Each number is 500 + 40 x the weight over the matrix's rms, rounded and kept within 0 to 999. Layers, rows and columns count from 0. Numbers have three digits each.

# up: layer 15 MLP up, 2048x512, rms 0.0599, rows 1295-1394, columns 384-447
# down: layer 15 MLP down (transposed), 2048x512, rms 0.0145, rows 1295-1394, columns 384-447
up1295:589480536537560448501514468540468480554469558558549505522517495456445528505477483531479442475560437494471474571541449562461443560559523522502536535501487535535457541482485453447494437545430484
down1295:536503427547504491450485536462439526500496498510534487512492502499541515505445504499545637490497487523464475461435411500492519424508511506487457444518510466525477522550550478472501528472455546
up1296:532420530538570487503524540420459507500516504491449471426449552561471421532501451497547551453552550519533524505474507503490514474534446466497481550479477561464555401420507542482484441458555501
down1296:521526483499450546502427564454519463527424526495503502524534525561473511500537532499497588474483470485485459419552529487422536548512427561493518402511499535503425519484571494498484562516562495
up1297:446566539437521575503570497603493491466436509473523384468520494463419531509477529542458497485525528556492492527534448541593555473489493547542519584576439522493443559564574473514556529529438575
down1297:489542429507491457496458517493473569471515469376530431499559496509476493495467463473502483521461526548499529550445535535557449496535478472495493489553527615553542488581483494507512511510498538
up1298:517557558547466515492401515486499503457450499506542501446525494454471495468471403510482496462460534559520514485414519488498563551480390451497418494481509522482478484474462529445469485494516498
down1298:431488428515525513532491547518449536557455463466450462526479546512531592513533489567552495497478428492526447486507478548433498489459509500483496492541505470536565533489545443493519506488572479
up1299:539541497491482494512475475475537506459456495536473515517468496527518483562553526480466470532446492476531495550478470581577491527535504522421463445403539500502487510483478582517481532558497506
down1299:498486458524523431471507494515467457472487484519514524511504511526557516520482528545487484418534530501513475553502510527519431545467573497477514452537485467543485481493515448501528395525487480
up1300:522530420557475484533510512490539538514509538462636525569484554496515512493542550631454501588502471589410420481488513585505437422548541484495431494458487569493466479505516480503380450463478521
down1300:433568473502506488557473458510572511467488524506518472488547545475506482484472441551499520443535490520477485566511491493530454412532457436511484514486470511565481453502513528592545506510501565
up1301:476500448517531452482421469585421545428528476502401432461547545473523487524499559535493465516482467565550418408492491546502452536452491540465526467437456515495481491467484436532578532512476523
down1301:504505440524446464458450563514512512498526519576431489456451400495533462534433493513451475456527575521497566459438605547453434501480509489456553513500447432541481463484424454542550518468472393
up1302:447455550482503498467527521582469410520424485498491491495454520450512480528478531508466501523505464512493515532512479520535512511498497540504511490496491505461529471438489513484438516533503526
down1302:451496469511543481518503541550494464525534511509375498493465498491554524527471470444630449545510494543481517451488510504532420553526467469527454524516494612484556587496513501471549483467456492
up1303:518508523485550452494513500460474514490551492486581426453511457562467539519467460568531469440499489508522471537499559473502503469475509472485469531503556515468531450474471471520526467608547463
down1303:518549555497520498567494548482474463480532472485512447545460500522500471521534515465537521495515566503569494459492478528509542517566439460532470529494493447460512473516457566483490444504489526
up1304:564522492465523554561595520532476512527479525492518527502463502498495502490521495527512465444459503532522480496434513449534434588487486548458485569440397622462446438512549377544526560553543489
down1304:496506508545409449482503539533462561523474485630505475492547473442435556516525586500512468455468437580527533399520476560397488501502403447541451427394601566499491523531620486565578580529502499
up1305:475529474497538521505525464503550495468523516562505457533527500449637477527524501463513457502554527530573461498544505441494522533518574567453491473473535501509485509464507482509560467486482507
down1305:505440484520504562529499441553461455464539492569496424443525535534439473562485511496500484509511528497509454453533540500443501512527511485432534511411508526490557551533553514509533459483538497
up1306:504467504548527518513485495539544463508504535568527462576419544575521483451526551536536511459458496430464537491473424553558520522546535519525510532509540533515524492514503497475486488431515464
down1306:488501546483488453581501452540486488459449613468528525486474503630461477499512529442430478534584498560493477443559511491437419524521544543566431481575440498437514520548418509485578452446509500
up1307:514519504565433450495482439505493463454472541557550528419513512508492496399489595495570475468528503539489422498549489423529558470500557459442449479570534506481494500470450537519511506505533492
down1307:533497498532453506476482526493545501510499466501558438496475510458481476463469560557456492523506428381522484457454544462542504514511474529471530471453557498486555458479408581469477483437538478
up1308:532572462486508485518507414548455489498536436508510487507450473500505472487534509536595522465539526489460547537533479484492565454492474488544532495473539540517530507488484622502520527589567489
down1308:448540561429519470498420519475546489547562549497532543526468476496503452398561472456503443505603510495501453527517430544475496477463496509529512512580501492528507479497509510535506543524487553
up1309:536506589539540451429465535532504527457413526433554499477466537516465604474539496531457439492471502539542467511546477494528530467482490464502568489473557475530517489471480494470442476533537460
down1309:429479572519483480514521484489525500567474522489534438459445514448550580477521466520434517534427493499392449543509529507398500532481571486518479492510522477483575489476464452529475559456534564
up1310:531510504495486539515494373496507502456651497431526510460550517497504568473473475486554515557493472453492553501566508473493579401534538540527410481525472456494457550436501555486467454548538461
down1310:479446418564481541493476473461546470487498512432500526431497550509537553503501493547462458560476494495564595504555483487538476437485452524526533503545501489541494512519413482473486471511506461
up1311:488573600542473499474531463541501529489494530451588495514406511479457479465517548544503488566457484560523513446506517531459458494491468543510530493480467470465405532416542503462491437448609472
down1311:527493492490443478606521597472497495543462434517403473489481507519513462519466560539438555542432550520511509572486444525533530616501554454478514520460552544509476452521528488561485472491473525
up1312:526490469545523483479471497510506562487546490463502456530494482458506537560466518510460517491578554479465475479362397483516515475396471499471512491418550473515508471515470510477500552527518416
down1312:426483549418517507579555520502622473506492499542488547512501505511518521477507479545467475536533507522525512431409498534485538492505529505434540413518483522490512529520546441526458503495528484
up1313:519492516508544532505512548470507534477497446479495548486467525491505516505481496507527511536523499456520489411459488543514446521540460475559497461365502519415574461518559515486557511486503532
down1313:539505501473413496509468465533481544435463519467454469521522424457525448546428516495503592443500564519517427556517504525466521460486548516484540509512589520450531463502514498488516428522459516
up1314:490395518473497571490575501469466539473454544481500523479541470464533551518504448483469491490567532488513483474512473478507483488504454484545537512520475560496466501472525474509498492539458555
down1314:522444492533533512482510522471484511498505541518437523465555492505517486463494505521506522538523500444516570495489529504460526496468512499481479478454459447403532502445529465512517500494537509
up1315:520509467504503500554465460488470529517473532509485503510507516504480549496480479558540512419481539593568494523492488458441461512531471536488488472481498438472519481417539483522483510483443493
down1315:545530469415495522433474551498448529498455466492416461466432559552460525477489516504512525540495442468456535485458471497504476438515482501476568440525482512437544511572526497511437556487441555
up1316:513474497473497548491515512416506513463524497458451487443462525527507551461527466488563439506460458481537467410502546491452484507490495589520519482488469470488526525475575499478461463525487506
down1316:518409496430461427468472489490547510444519494538532511507505497502470477448483572466468510539440481443417523539477553463562493543490472512583509541510489407534486462462543432462551547534569533
up1317:533505522492464490456530566484569563501474515382555481570455495509466474506517520485442502525449524491576468469548479590471430495544564484438525457497506537496445461541510586540482516490458437
down1317:533506392509508464572433513486486450446508415461477560500523494470545475481464552536532489494554486542501531482537513528506493498505489468535447448480505476498472535462481527463483541481507489
up1318:464520504519509515405500492449506543563452450548499546504568517440534501580441482526481470463486587477535508561511520467483498497515486511488468486504508540492456491456455493504430534505547504
down1318:528517597522404538430466525479585464531469526554452539516457529438455480437543551499453460504551521486485499520455534481478391489533542473536474544472440497500487470377502509487517518492525524
up1319:566524524450433510531483488489502535505467481478454454483495544487436451527526525473453514555506582541500517521523494473469536500546486543459439479516501523515545555474535468532483481550440567
down1319:531491526533524527510471502545502459472509524523476491503506477427472465526507542571474506478488438475533534493454535489482538449434472481453494498487502552509541503514455498437444482428512486
up1320:450497515442511514474494540494492516589486492556530514472478500578439511527550426455457510469505458518366465510531453552527427454557477493567495572497512509550479461504407435446548449493522458
down1320:492430453438528508431563557468493536460403552540516568547499434530462440492471528539547478556559474552499497492525385561482500437511482532465545475413555458390484480449410520510471506594596391
up1321:520477526555509505566481563569507480508475453517496454476520545550446467475476535529491481509522463528463444450498504527488529471499545519525476460511478427465466516502483463514503502530463547
down1321:543511497531532479524534487509471568536477452551484534504475480471426508480490479555499580513518485464512494511491549461484472515439459465503495500452476473524574458525478528482444466475448535
up1322:517463511541459462542597516429487509495450494418484490517445460513429406530471499437482545485425478517484456470504479456389431537438400491547552530512516518444328524557452566486498473559460538
down1322:465576505548573535453475484595517494541474503536537484423451480528504622553428432525474507579417506550544525514396548513517513529464604434432476566489505539552577467541574446440426563481536433
up1323:497512419461490502520547472537514527464522567507499547485458497489588526479408486483533505463472477483542466555582499464513525531506493585478489580441452554565434499488546448572481486475441500
down1323:459525489518507496494529481529503483624503531449559560422557436512497519558514533521533508506507523431440504474549552479470522514473520406563427481522531435502475543553527462551481492452429487
up1324:476539472564513471519510493465527500440483557512527461407392557502524501448507527456537531484530474535524474555527506497512476512577557455553498518491528529447470506566509460478517496520502473
down1324:525501520439464528468460540545502542494479477483509517496521496547534493487553461541524492436579480523585494503526458478451466546539528473588530470494532534592464531498482510398489536500474462
up1325:512477511460498416518458459537446469462505582593425467548548508495488458486426517533506498563532476521546544557507464518476500521570456553479514465543451552544457513492490440463560430492438499
down1325:441506476470468504492569476428458505476527514489427493472564434487464526490472521508557492479449592454527410463437443573605479524450499501501488528492490555550428491500541452473490545506487557
up1326:464430527471490533525458503502506520460506534514571416569484573466602551499530536496557470433533515513539542460517484521470466489506449482464445466474580422488561511460508532481477465436478422
down1326:416490440554521509519558541519468502451479586513533524474567535487420486478470621448550549484513518466512501535613474529553535560517555495527496464454525493464583454563520477529415479445495502
up1327:550436601522463519526564568508522525462486489531526560486508425571497551497492440528504461402410464541468501504518525519490475431479435481490457513517491515534548609559603488436481478510506512
down1327:512521531499577467440515477501501526552463517528476549487493468517489526527541489472557462463566482399539520462502472471501453510548479504571459541604519558539519585539518551469522495487545426
up1328:458515548472465483437498451494547574506539540542461549452514459494569562516495485483493584468502512455498492485632522463529521477510461479557483447499513516544477532449499500478478532405545480
down1328:506528510547508500445509418553512526515509528510498531509580508542594507424474494490494485457443537429452517416530532444489528466535511473547469513473493537396489479515492478401506397470573449
up1329:518470467610440449460441487495448555507484407581482571425494548467463424501487559494513492547425455529483468393445488465507518496494475483542495494492501552588628492520506406499476478518465448
down1329:500497430526468422525518508610481536542473544487488478481531446535511501493484445506420501459471538538504571567477520463524516566512498555523524500591544520514490478481517516493462550478503463
up1330:558465545504427466495552536445563465538531487461523489474482408534491488511457487466517516486501542591509465470499531455512463504516452491535496468529519443478580531498506513439466564471489503
down1330:488527488496501502430535539512502515516512442544496429510531492522521522517483435517481493487503514485469517492421480549511486499521516405559415480458472467486478535520566472569480484522449462
up1331:544526575605500500492519540477453580602583438520576402527460467453483441489576532502494550517552526422462505513525477412471472487492523519452510493482583515571457544512552478452536528495451507
down1331:522519562572539422481508437437528450581421485543454514481516527534478555513568470517514509472507461529511524521502407451512506544554450518483427462526445502497537495431514465468577539544529501
up1332:505473541535535523495542391448505554535584474506544559421470511499529561475494485451545500504452525496454448449403513551463489431579506452476500499462453560428483497531455407511521523529562455
down1332:464549383502448476470502514445428447423602381497547643442538536447539568530445471470460497436487411504484471516505585352541479497606503540485564550530471466489503502534472517474439448511571492
up1333:494509491511448495496537518508493545457447537531492501490508514566485549509544462503479454562516547520536496525511549508478568486529550446527508430445525428518526499538479476467522492536532472
down1333:493519505496543432532543505461564529570493500471505515481506412437539576531529481583504512464488518478469443516482454443488491534516456472537503522480517548414576465541518501513485548421499557
up1334:632463440510533531452533453474477520508406469440555440496443558512510476558508533505442483486449483381450437488507486487618492496506468460480466521470526406480539467487450491512486544446496523
down1334:504485530460508487494516577520452479539489533515447559519594522499491565547578502489540439530520504574498506505464525482480485498448558521549447490492513538427459578506549525525494484577497481
up1335:473459470519530449468550522506471530503497528500464560467552533534474535513467461592456496513451472549518507494572436497471472439543513460507509445475523414519428552492449512491437522500499536
down1335:478509480467531483521512483493507483483489527481478526511527482487583499461473549423524491497469577460498452524452492479534510546459457525543410459508473537508457509577444484522482511438422497
up1336:489531510477486585465521479531542574500476458492409445500496496555467493470541495549436509512480480494540507464481462481522478525540441550556549537469547435496518497518590499498486505512441535
down1336:500506488442456483447530410517505513435496447564494527503520497511491447506526459531533541450537457491498511489540405515427478521523485507505467563502502517481521509521488471545410467551538569
up1337:509487516443551559515453464466542510491529518518559506563520512514531529488511525500457500433473462498528449494522561443506504532535535511600475472538442497482446468519519563560465492437486564
down1337:442552580562499474527502549495529523440566590494532520489569505480507502550534483531490426484520478391551498502425540430501441486517579499470490547433487470525469498583510464516523524472518548
up1338:483581510417514506534531452435488502519590463547425483481564450519446491591477505507496563497509460486494594511530526492507557495444481531482509488466507484447558442505453573481520504505460468
down1338:495482445490491485498449508492463428459463428483597475513476463517468488445500495481568463529470518510520405451474515518491464475511539506520532450490498533470439496490461481528534516477520464
up1339:542489461555528533561500522565509521508511508478456409434559539442521471478536507577476453474482443467536456490476523488469475520523514444444501533464499448563497481533485470558420471463527505
down1339:500490517520510498500581553445492501435437502485427420513522515533507577572506569467537467476561580498500525476500438524533501533485493494495547494545444450555554504534522518411568497472444497
up1340:450512527481525498518444513470471510467524463537462435482498477555571493514477528540560514534481494467474484451444550514485468524415522528483468566494544512507487450543548446453592481439551526
down1340:518592473469379416529497476475502469414498623519578448517549499384593514450459546499531491565527543439509543566537530558462474489537510543580485426561482529474489549522467524501570536512486547
up1341:489435479362486424461584539583590502472455408493534466502488510490410552388568589454646511551531503517436492465551441508508523430547571502445487492540515517559513515511544543527541493390475533
down1341:494488461459524435462530519524445513521475546513486500491562492473513450551469457518513500468558491484510527536517499550522465545537551514535530449518501530461431537416495537466529396476540503
up1342:492485595495479472476474497486524502480540555472428549486516485530513534531466502500447441441501434522435455497518491567535517520467513535548575499464554490546597502471571534402474511496461540
down1342:472467475567442405538545476501431443461539529410520479554582506513444474546529550532527405511532484527493409503521446458502512548532530528478558459498523513482491527482395521491543539606466481
up1343:567446490537547526539542429547542547438537509483555511517459465590485559424415523517519458482436474476507394515478511455522483420522496501537434501574580530516522505477478486477499500503523495
down1343:533492521550526496502491520493524498474472440516520537518535528524496509552461469527507504511442568463461518539460496495547513461540535537494503455523518545491475535462515425534499489468471440
up1344:522527454477519457436509486507492479539541447512452482537481535477517457506499476486472446458492509500506502544565479428495526455472546443416432514589539519489432499503439491400475457503500542
down1344:411495434477475399505573539486445470600559520483561475516485469509440610502463509497465517591479483479490521418577538467476472479492499526446491552437429568515515509476519472454491534454482445
up1345:537438480434505534467496441492520487455503528459478438506403419482551520482511517463467563490487394561486503458524555473492480519486541487516564517484523569542504500510535532469531482536621482
down1345:562468492507537458524462588490491470549375530484512552455453529503552507500451545529425487509472511428542524545539523533503531498505469457477576532574554440499512472517515469462482442556497476
up1346:454455516475478581523514436464433506493472517530502481486556414466532481526472515581540533575536507506626471523526471466464548429514524511511540453457482462537459474488514532603470520487509577
down1346:557521478563533504468479481557460525503472522550497518559507501553443475509488482474473508553529537563525472506497484498508553438567455523513513497512518465499534500540486527459605531550489446
up1347:562481539602506431449462506483505536577538537538543550493503528477430523507485572486453427474461527473509504602492500541634484470479503494533499517513509494499552462483501495536528406535450501
down1347:383571486553479472417517501556502506488482512526581555423617545524509547489537513538436513434474548470459503473537412490529574518604579418484502490435417570427473400565493431542504488554495564
up1348:546486485547459502447537483473510497440498499522506530482544504490437485481511565504480463508442454576463426490595467509475464487494447495498504540487522550463440556557505471499522459504481523
down1348:495524506447513469490477539488427480458505530562476512498506531528495497517474524506572481554547440491518512442504451522498497531542468413492516452491491534486469474522555514449531527479478535
up1349:567489468496464429469476535531425466511529463434543559504503456507555526488538507492496484565441528574520456492403527519580523481526403394487508520466520402464502488509487379442539493514509482
down1349:441530524526613542517485504520495510493405517510482483513505491460479534517354547535470454524444488538520446582522447518538362542544479448516518535460494586525511558510535485497416445568500478
up1350:435533524471512523548521480608525512490531553504509516644424433530417525425519455551537509465493467489507561495422522442412450546540454491479553522567538420558435522503530463525485519531536412
down1350:557492538491522456488554504501517546501466490515438501563594453521577547512463444432564608516605545531493550449479546546448536578497492472416474493522443541557521469508489499544484501527467540
up1351:469464581523530509510506512507492460485557481501536515528609520494475506511428482542536515497542468485426536558567577508523469532515506524527459501520480502502516499437499524553470480510495458
down1351:482514477475513487505487483518492514593478489489537496522487474560484537452479445526453437528518577506536514514520505578479499462536497554480498479451455543538489499586492536469506429451462456
up1352:510490482496531471443472509455570495434465404509534543498523454494543517483516400484512513527491529545514475481534497480500513556493519525499527493488554455506435520513447517472416498532575402
down1352:545475563475465494426481495497537546503545534499486503507470481557452556517472461462459513507513540496536488495528446515461480576532522541581556442516496384468477476486470549492473574501586487
up1353:353498435522487476484460375519429512454506486520489512511560501537416518478530524470522514441488523556507548471418553471440490499540374506479518501567508521513411479490476520532495552523445470
down1353:492525554507533449503485492512439448440503454453497408538482533499506570554506585519535510525482525499434527496454528447469580544522520549460495531460437451465537431472499469537476507480522514
up1354:421540466552489528449479529499474501479515492483541397474556443509479458576499489534483457508494474477467558510502470492553497519449472387459547474523410450468544428586468542559517476537460504
down1354:555494529495439486551447446484485541561423508449518550593622524538609518552441514442567516481445529526500543467542538452523514484543554356537486511526496477428545529585473481510496525553583455
up1355:457527506503471479526538511504490487472474604469516523516565527522483477493457528496450475432521566504502491458526531405499484491454531425527521500490507487511519553575480550476560532501536480
down1355:510520430452479508470538468489472570512498534475448477510569497439522512492588507474504516554502457496533487491416524405498511474547443499474519512559502450483492489519511462522502524515521531
up1356:481488499467540557559472508444504479526513515505523440575511458533521453538447497557482482428493526557438502412457554510490520495462413469451558469486468548503482487557491498430529516520486550
down1356:492542432435413588480513528584525499442471474639489527529444525496546489564436504500481469548488488495519431408509576491434520505508525522492502456503440602503519446467454531500507481555518457
up1357:516523533513452438458516513472514527518517371493514525550492490439438506472490500449568498498525530445490621526514494509442551508567518502511449518459517410455466566483496464510529485495547525
down1357:495492511484505518527473537495509499414465531512556485456531439631484490553538537460415549469483481543473475470507490502523522557419553538532508488518494450551490443533553471509468572515540463
up1358:454476482454548440457480466489430470565456427519399562490453514566557486515476467447490546435510543491508567498520454507541464575470475613539519516514472438477462538509472449472497496508469520
down1358:493489539494544533500556501543438523504517533472548484411595529493427538477466570515459506451534447453421538503587496439511533502482525445425546550480509536505487524519549492440516469574524506
up1359:432539500533497473491482402475498496503448493481532461528535539536462436490466404512496445472499495495515456528484480475442448579547549501539557513492512461498494454547503478503457470383392418
down1359:531490495521545466535493493517508520583496505517530529532433542466510481396414505540511620465520536470470534444553596521489421569441535526488511435512485551500590549480417548472502532497495438
up1360:525483476467574532461429440490459467526451478512530496542454464520465489533585496516483470543513566575542518486418529454489539527431496478411469523442534560500430484490506495458420437511490508
down1360:473481481487598514446564454515483469495491425494487488505569441546461518503484543543493449497505504512482497461434511530476525479506512519504489528517498445530456506489479543520506473425573545
up1361:528515483490497516531487531504523501522493476462470499466486478441458513541495550506543503545474478497533485507528559518580445557518497482500523461467480526521492514475475493507502453541494462
down1361:474492542462508538510461526551519536493486499511530498498572474512553521550510499491486472460506571469506463527498490491483492526485485505455457518498501502447456471509520535531522571519474471
up1362:481529483480518515496474498433507508469517481524492502597469519416485471478507493517549547541536477531537553455501517457502563558454512493518424533517471488487551506503463481453475536448502551
down1362:513428511438509496534539525496475467482504529438517524483445501451512454586504512505501497439492470457480499535539489504511459520484448503556570563442490506493480491444464452450493429403412536
up1363:551467464518539518508482460523503462453519474548516492411455529474511520495546534567519410489509564399535469436507423497527460530440466511556462450551468590516430480480533496467490489488452574
down1363:508512505488483445445495518475531535559454527530495491468533527503497530488516493549526471487520499529540450447500494521501533484500525578538440510548489532524466445490522451461509535447508510
up1364:562564555453446448463544482478516511480518529499421537533475481546481568525502520583498548513489530516521503518477495521442456511541569448453486415504563497491468471529489506492487520523524500
down1364:482497511528552519474482551509528458509435438488539491489537550514505483504462470531521495563480482476482477454526514563464533524511548607519462500490430459451491551437467503510573504542487491
up1365:470484497458492536443506502514448460546538484467445471565461517523504509541549436502521493458505493482501488502473458467481466490518443517496499541471573545530578458492527426487465585476452596
down1365:515515441535421453516483507409481498518508453541601503528479494519495518440443556533454544423481418485500467469494561541471515534551485551490507549522527482528502481530453638484529435513573494
up1366:512469503479555530549504539557539505467592543608496522608523479450417499475615467466497444536419567483519500456440437437512428550490493503590479477475521481488470409586510498535484489535523499
down1366:490436522443464520502528470510542478535525580572488519577571524460458611577520444512495559498422499554463425405509508459530468546478506513481503487505524505517514456541489481559475420509586597
up1367:467549494549529565503510506514478521478463557493545564445455457458490482532544499470547531527502516527502545468514494528594452470439577568480507513515444519471551478503457455536406458503507462
down1367:511525545516605493503457523548510474516545497488542547517586439504451541489424476436507491488496479460519446471443568433522476541467514521550501584522551499524495471495501561505448540510518505
up1368:558541504486464512577502434469468477471465498563504449461486470487543499532515544529461434560482490449456495570462447474577499488481472537423503505489411505464548556489494502512447438503500510
down1368:539572558543498424493494499439482454472461509466510555510432468538453469470581617462437497426463501473415399416491545557502540439465427478483494502566535584531514476538561518589468458496538553
up1369:458610445492518567508514543567442521545468442484450529450447524557423528532492476471484518556458539453472506496440451500494518488482457490466579494439576485482512523494485476441420533481430522
down1369:488450499441466543506466460529504470516497494507409509438454467491526484480566547554530540507565479507514573450514511480482492473470463532529493561505450551482482458460507509502556445500513468
up1370:499508499448515550469533498504457475504403501500493455545509493482477519472435476515538538491520555554470478528471503454553582532515472474507551475500520447475544500452498513566509535491505546
down1370:510491510519448538485588445544492489466449439458569505520573498594488547506480497523516441487456571425472508471530583475566531493518503541501524553513516513459530511467485472500556518520541507
up1371:572522523557452539458447488546524480509494498512492621425509553550505490470533582518439536436546436481459455482552578543528587530506455536575493530525516476541547476420525512544494488464495519
down1371:456455553534562534469432477456544522510511470506492542519566580545558502576432524555512517526487501500464513471530465477523447524494550536538492561507454495469464499508469560431453514479501495
up1372:470468509506568438435479519416494550469492550496562542485517487487496425513469527537527530499498498493486491520532465528503543529519492551481467582510478414519442510507488495485516535490573531
down1372:495541548379405513566462457527481463456482538429590508559532484448533569466541467474540490489442508499490449543458479521498533478465521503542527564531548512502466513494519449412525483420475496
up1373:515459523466510411455586489572554542493506493513520542475497544465519463559451508534545499420515562449518475498498532489541510525548521479537475488509535473489452469458512535478556488544465458
down1373:532562424520543511502502555488519434478584517500510497453483486515513464510539466493464454476479491479502532529477515563539488455518512529538542485565440508456469489504515492443484485386478426
up1374:478526583460474478491509535454479561483485506511515489490527511527504586489528524539494547516554515439506475488501457506459507503483443477525446487487558512553580546562519577517525452472445493
down1374:448473514437487568538531450523504489516514482494470414497484509550456491480566400525502494502510484508516550456503582558435523471533500490552511482526512517439501513530455476469576484538568502
up1375:530488578484492463493508465462477514509423490527496509490517494467497421469466484440501551443491508544563542541516483509497429500532531495446467581550529485452425462501472554516518499504467553
down1375:540499403509538433435496483525490451539475474441492489503446489545580521490470469504475420523530509465542438481515463564512501494480510474481545415522439523562518562478496448515525469503552466
up1376:504465495407470514491501514520502455488474554554486469513522512430482548498426449521569447472555550552522453530476482538453526552522510413469517475502502514502383463411494512565425565482522504
down1376:413416475537547398503502499524565489409487439513485472499530460580540511417465483491544509504453477535417482493488482482432518465466543529594445495505458455544458491521552514514417498581500507
up1377:476528513489508547573485500538508509479607516500535441488461524643480519486490447540476500556452448513546525439558453384499490512458502425482494517497561484471459503472561518477509510537513435
down1377:528471502528490464535545481511562465523514507522508527532515464519468487484480462410529461523511495448481525577490527476525498527477514500561500525509551475553508443549458514494531556534493524
up1378:506428538539525522448485456443513536495523405518553529576522544564547530467478550484574526596468469480549488514491520507482412503484465534553505424497463488511512433509524515583498479474427529
down1378:510498509556582439503589497447527504545514442472466484535472467460413552508527493474556483465488536490501517551468529457542506558469500448545464540493458540511403551456518458428416546519509551
up1379:524533508526511441485530536505565470496505520451523512513456522500513496510465474498516473492466463540512520505533479492527487498450521430470491504493516496536518470497527468539483452472498487
down1379:460508538543506492493481513549524489479475508484550453488431483507506572477481473494479511443489493483489534481505503546498506541527526484514580511493512521429469432525455448461516493474490453
up1380:448474565523492560472515505551535474563492490531492538486486479490453519427572555532524549495471524549489497436431476488487479484492546543525545498477486450460488521492512507480552491421505463
down1380:476513507473477509532409507477507544525526535491509412475471533550489518477486486541447468567479489531477521569484539507486512528458518445457604466518561439487367486520499468536543470534461487
up1381:563549461480466413482433501477431506484492453460494473527514467475536490437569466416482512518421525448561447521484511547534522501587480483520480521473408550448392523544530496420492376499469459
down1381:520537458495517384447518544534560484490537575570421449456529469493571477495508516559527495394524511463515500467462525518513475471498494533511481427410545501515526533485512465488505451478448534
up1382:495538480529442488490471559506597592446503467477511506516533533514512479448529486446477470438475510434442477482494491494441519554510465506495487571475557528503497486519418568502483456498517537
down1382:510503474424464484470469502510505470461538566527456463482439478503561515526551472516548563477568549475526491528476477546497550486532512571499494534508516532528503568496452561524516432510603507
up1383:537479499477476532477522513473532480551468516513509511455554571477534542479517479456544437508468467516469568449486467517500513499542467490509474469497497500494539473497480468447525470529577536
down1383:546486514550502557549572453540498569467502521474521486525482509480476468520553563485537448510518499457518486458453439576471547521485547482505484504437508497506480497512450503497512483490526500
up1384:501529433532560524448472497515531522482548523443459465503511541507532472528440383439426556480518446506482445550552529491509488516509497515535536526518502471481497436492502502547505452524466534
down1384:498435496408502432522428506477492543523468538443532531430427519583465508492527494564551474523559506406500530501512469532539497423473460488500490526472475438506491479432509465502544506510493539
up1385:482526425441461481388556533492501483504500436526488522476466606447462518498563555450507487516464505395514456429475449515456498403605442505473532463520452473432517501536557459537525490447432493
down1385:528496543498528467493480589530468493460529516520513461469456543501485431585461528513444510535462485456539569472403524485537403449471524501589486475490489502527443455559500509515446524523580544
up1386:520541534458458492493483460420478484472552510498510496469475494548444563519527511515445493479563406450448421510544536442449499585484468451510479533452459551476515528565465462539519499476544534
down1386:507498481500481479482492498533498543520546463533513461495468465450488562546556437538438436527468464479516415427544548474512495478537383476473501491484471463589515497469487454498522504524487492
up1387:480483550464543535481509506543496511511464513424506492499371497485497450455501546450561481558491545483467499460421493547456462489522479499498501483530571499454465521473506462546590602505527429
down1387:470537492537529506465497529427542530539453500523526486561538495518540480419484424496476536483515502492534490557443472491492554500479495449513454459474512460476493427503513547436519437538530525
up1388:506549533580528467518383648520468583487441523474513503516499553525479479528563513515536529549489540471533499554479508445570439480534456486504452513513541550506534485461511594484480442513489500
down1388:545427556413494484451487482485500482502556520510423483491512470575430537512483461529540495475472537511545514446447533492557444467494492484537501534475537501540418507482587474514482541443524516
up1389:475506482500493504508539516489433564518469530495499514534477556465441479461474537525480470483502468518544546512436498585502504505491453523446487504437513470473512575536471516451466536431543497
down1389:498506421520541541523507530475482553506486526543541564466582511522492463521517505433523471488490507532498558506420495532509459496545535510496515467506471525503487503554477533480459493523572421
up1390:486554540475481593505512482488476467464504452519519515501538494533447445494475430535520470520494529527468506537522522588426464533532560513580539465539518547457491413559504522474474526498512485
down1390:464488549468441483495612499475521416449483539497530535480466461482533497531424482502467457489461492477433572517530590538471515392514502559462512437555541547471551484448487500485515439487486486
up1391:557426468483534551569485455551494469533555524551425513445498504546510550491517505535447497444507535542502451503520559490500488506504474515433467435579483412457541507453427508406475507464506505
down1391:480442527469494469527505522496458526478513573477502417468539531488495541563545467519465499572522465515511452551421516470532483428562493495518428548566481539557478469507505488437514556505519542
up1392:509439445562539510537491459516488469459441514535580554464533548532578442419540535491449484518438482545542464509534523482544465436422451446582458479438496491570458476550528493530491521389513499
down1392:447478552498576391487491442514473513480507466523417529512521535500463484389479498476497460515527516518468429490507497486438451519567432486423597533464542554506536534551454390507525531526480521
up1393:475512567499482522502465450507414567463461616446541485477453503545548511603502487592527504496539550506530540458580483597421443473558496537561461465521453470489446518501510488420455495559477535
down1393:504427475492512541531483528475517479510527474487475512574525437484588481567470499461572423430457436507487503514483494508432471494557516546511435496535476511530530436534522465518562524510526498
up1394:552485420542476583505338452492495455533562490535483469485490564462529454539417343514501436520484489460493481531456515487523502489515498547423439458430544528531547538414427491481472518495509515
down1394:501418510467538482385456424503474492506540530471513488430501533492434533499473463504461479522540511446512487432503457559543510478489552527547506449547462537502473501461470432504463508494556501